config = dict(
    d_model=256,
    n_head=2,
    norm_place='pre',
    rope_fraction=0.5,
    weight_decay=0.049,
    decay_fraction=0.632,
    batch_tokens=[65536, 131072, 196608],
)
Each number is 128 + 24 x the weight over its row's rms, rounded and kept within 0 to 255. Layers, rows and columns count from 0. The size above them is the row's rms in percent of the matrix's.

# layer 5 attention query, 256x256, rms 0.207, rows 0-5, columns 128-255
size [101 103  84  97  86  87]
[[134  94 125 135 156 167  89 115 149 132 170 119 142 123 105 156 118 109 135 124 126 117  95 126 124 130 159 119 111 101  88 149 116 161 152 103 173  95 151 130 117 133 159 138 152 103 133 135 156 143 129 122 164 122 139 103 141 115 114 126 151 148 188 150 129 126  98 122 161 129 112  78 110 122 141  79 166 143 152 125 102 137 213  63 138  84 147 141  96  85 155 104 173 130 115 129 134 151 114 119 120 142 126 134  76 100 105 152 143 115 162 100 121 119 139 135 141 149 137 133 119 140 112 137 135 135 153 141]
 [141 120 127 133 137 149 136 122 121 127 116 130 153 133  77 138 138 161 144 122  90 141 138 129 144 142 103 162 128 119 154 130 135 132 125 155 117  64 120 151 141  97 147 121 128 137 107 102 161 150 110 151 151 152 171 119 113 146 131 129 137 200 165 128 126 102  91 125 146 108 106 157 120 111 157 104 126 126 128 128 138 109 149  76 164 119 113 101  98 126 131 142 141 123 147 146 153 150 110  96 125 144 126 124 127  74 139 110 113  70 109 108 175 103  82 134 159 128  75 108 106 167 153 118 147 169 102 151]
 [125 162 118 101 135 109 107 156 132 116 109 136 113 137 145  97 118  87 101 101  85 135 161 134 131 176 146 133 111 121 143 133 109 103 125 105 117 148 152 141 104 119  99 140 141  85 128 138 131 129 132 114 140 115 111 121  95 101 124 141 104 136 138 144 132 130 113 125 142 120  73  94 102 158 128 160 137  89 176 116 150 109 127 149 111 132 101 109 112 124 120 131 110 106  98 149 137  92 112 135 114 155 132 171 137 147 119 151 125 131 157 139 137 144 140 120 127 150 123 183 136 115 141 101 150 111 148 130]
 [131 164 117  79 161 167 157 128 106 151 145 162 138 147 136 153 117 126 166 148  77 133 137 120 104 106 163 146 141 107 128 121 119 100 125 127 115 118 112 174 110 125 123  86 150 117 171 133 122 127 148 138 147 132 123  96 154 135 145  68  99 101 104 179 149 138 126 151 119 105 142 101 111 149 105 137 128 124 166 127 130 130  84 104 110 168  97 171 133 152 145 126 143 154  96 116 118 137 152 130 142 121 144 103 147 142 154 137 117 175  97 110 135 133 134 134 146 175 103 135 123 178 124 106 161 127 102 116]
 [176 148 106  98  92 120  90 163 135  98 105 137 160 107 149 133 131 147 111 138 167 108 145 134 158 133 122 177 132 100 152 166 106 168 173 145 135 210 164 147 168  87 164 128 124 125 118 138 133 110 148 131 140 128 142 155 157 135 146 154 155 160 139  90 140 106 126 110 166 160 149 158 115 161 166 147 108 157 115 101 122  83 130 139  76 115 142  92 149  94 113 188 118 112 119 158 128  94 153  83 123 131 109 137 108 116 158  81 138 102 135 107 122 125 163 171 106 126  85 123 134 121 151  97 131 123 129 140]
 [ 96 110 125 139 163 122 115 152 116 117 120 123 112 123 127 114 107 111 102 152  85 166 119 135 101 121 142  80 118 158 153 150 142  78 126 128 130 138  89 128 128 104 125 115 133 135 172 149 105 148 131 103 131 119 120 125 123 109 123 123 125 106 122 136 127 138 120 152 121 127 150 133 143 102 128 134 126 115  98 146 145 140  70 174  77 156 150 101 149 101 128 111 107 125 120 112 131 111 142 155 133  96 130 129 146 185 128 120  90 159 106 146 117 210 156 101 118 103 108 146 106 115 140 134 125  80 133 118]]
# layer 5 attention key, 256x256, rms 0.218, rows 0-4, columns 128-255
size [ 69  75  69  81  65]
[[179 148 114 148 121  95 125 150 103 168 121 128 132 124 102 148 103 140 150  86  94 135 132 148 148  98 139 111  99 127  99 103 122 144 132 215 122 105 102 101 115  97 141 116 125 113 150  58 115 114 132 123  94 152  93 100 122 139 130 116 144 168 123 100 144 115 149 124 137  98 136 147  78  92 147 134 120 100 125 150 171 137 101 134 129 115 150 115 162 132 137 125 150 113 161 140 102  97 104  87 150 163 133 129 155 115 121 131 147  96 138 118 143  88 145  95 138 111 141 103 143 125 150 128 134 129 130 170]
 [157 119 141 144 161 126 118 110 115 140 172 127 111 122 149 149 121 143 141 151 175 103 146 113 143 129 139 153 141 138 120 151 122 145 139 129 153 162 135 154 131 129 146 143 187 120 135 134  81  84 120  94  91 128 118  96 155 118 146 126 158  86 142 150 148 162 116 110 131  87 103 159 125 129 124 117  95 157 130 105  89 134 146 168  97 139 106 103 149 135 108 183 104  99 131 148 131 104 115 124 150 106 132 183 155 124 167 156 162 155 104 154  85 105 151 166 151 108 134 198 142 104 138 150 127 140 155 109]
 [122 122 127 131 149 155 171 106 136 140 163 109 129 103 121 122 140 137 141 174 159  81 133 126 158 116 109  99 160 112 108 154 136 141 156 115 177 124 113 119 145 162 142 124 105 130 120 124  64 110  74 121 115 139 176 130 157 121 142 135 141  95 130 165  85 166 113 134 122 126 130 146 165 127 102 167 122 142 121 149 115 122 110 110 110 142 135 138 108 112 140 130 147 170 101  86 112 147 141 135 168 131  82 124 193 117 127 132 152 131 117 146 129 148 134 154 150 101 138 127 128 143 137 135 158 152 126  97]
 [100 126  91 139 117 110 180 123 110 176 159 142 137 104 128 118 134 124 123 131 169 149 174 121 146  96 145 118 142 103 163  89 142 161 137 116 113 126 162 112 178 117 122 158 128 112 120  84 178 141 168 139  90 151 146 123  97 151 100 148 110 202 155 141  90  91 177 143 149 150 135 137 111 123 133 158 179  79  97 134 130 129 146 103 113 134 107 132 109 120 162 164 116 115 130 123 169 117 141 105 147 161 106 168 151 147  94 127 130 160 159 128 107 144 141 148 134 113 164 115 152 129 129 127 113  88 140 138]
 [134 120 126 148 142 154 151  92 111 127 134 153  97 148 103 135 141 126 119 122  57 123 160 113 123 144 110 132 120 168 138 139 130 122 103 118 126 125 146 143 119 158 172 145 134 127  84 130 130 159 100 146 109 103 132 125 118 107 183 176 127  80 122 146 122 162 134 121 137  74 116 141 192 126 148 142  95 138 176 135 119 151 129 150 149 146 113 144 132 112 109  78 119 135 120 120 153 112 102 128 157 125  96 133  94 129 140 175 125 130 118 161 187 130  80 185 179 102 152 125 186 121 147 142 136 144 141  74]]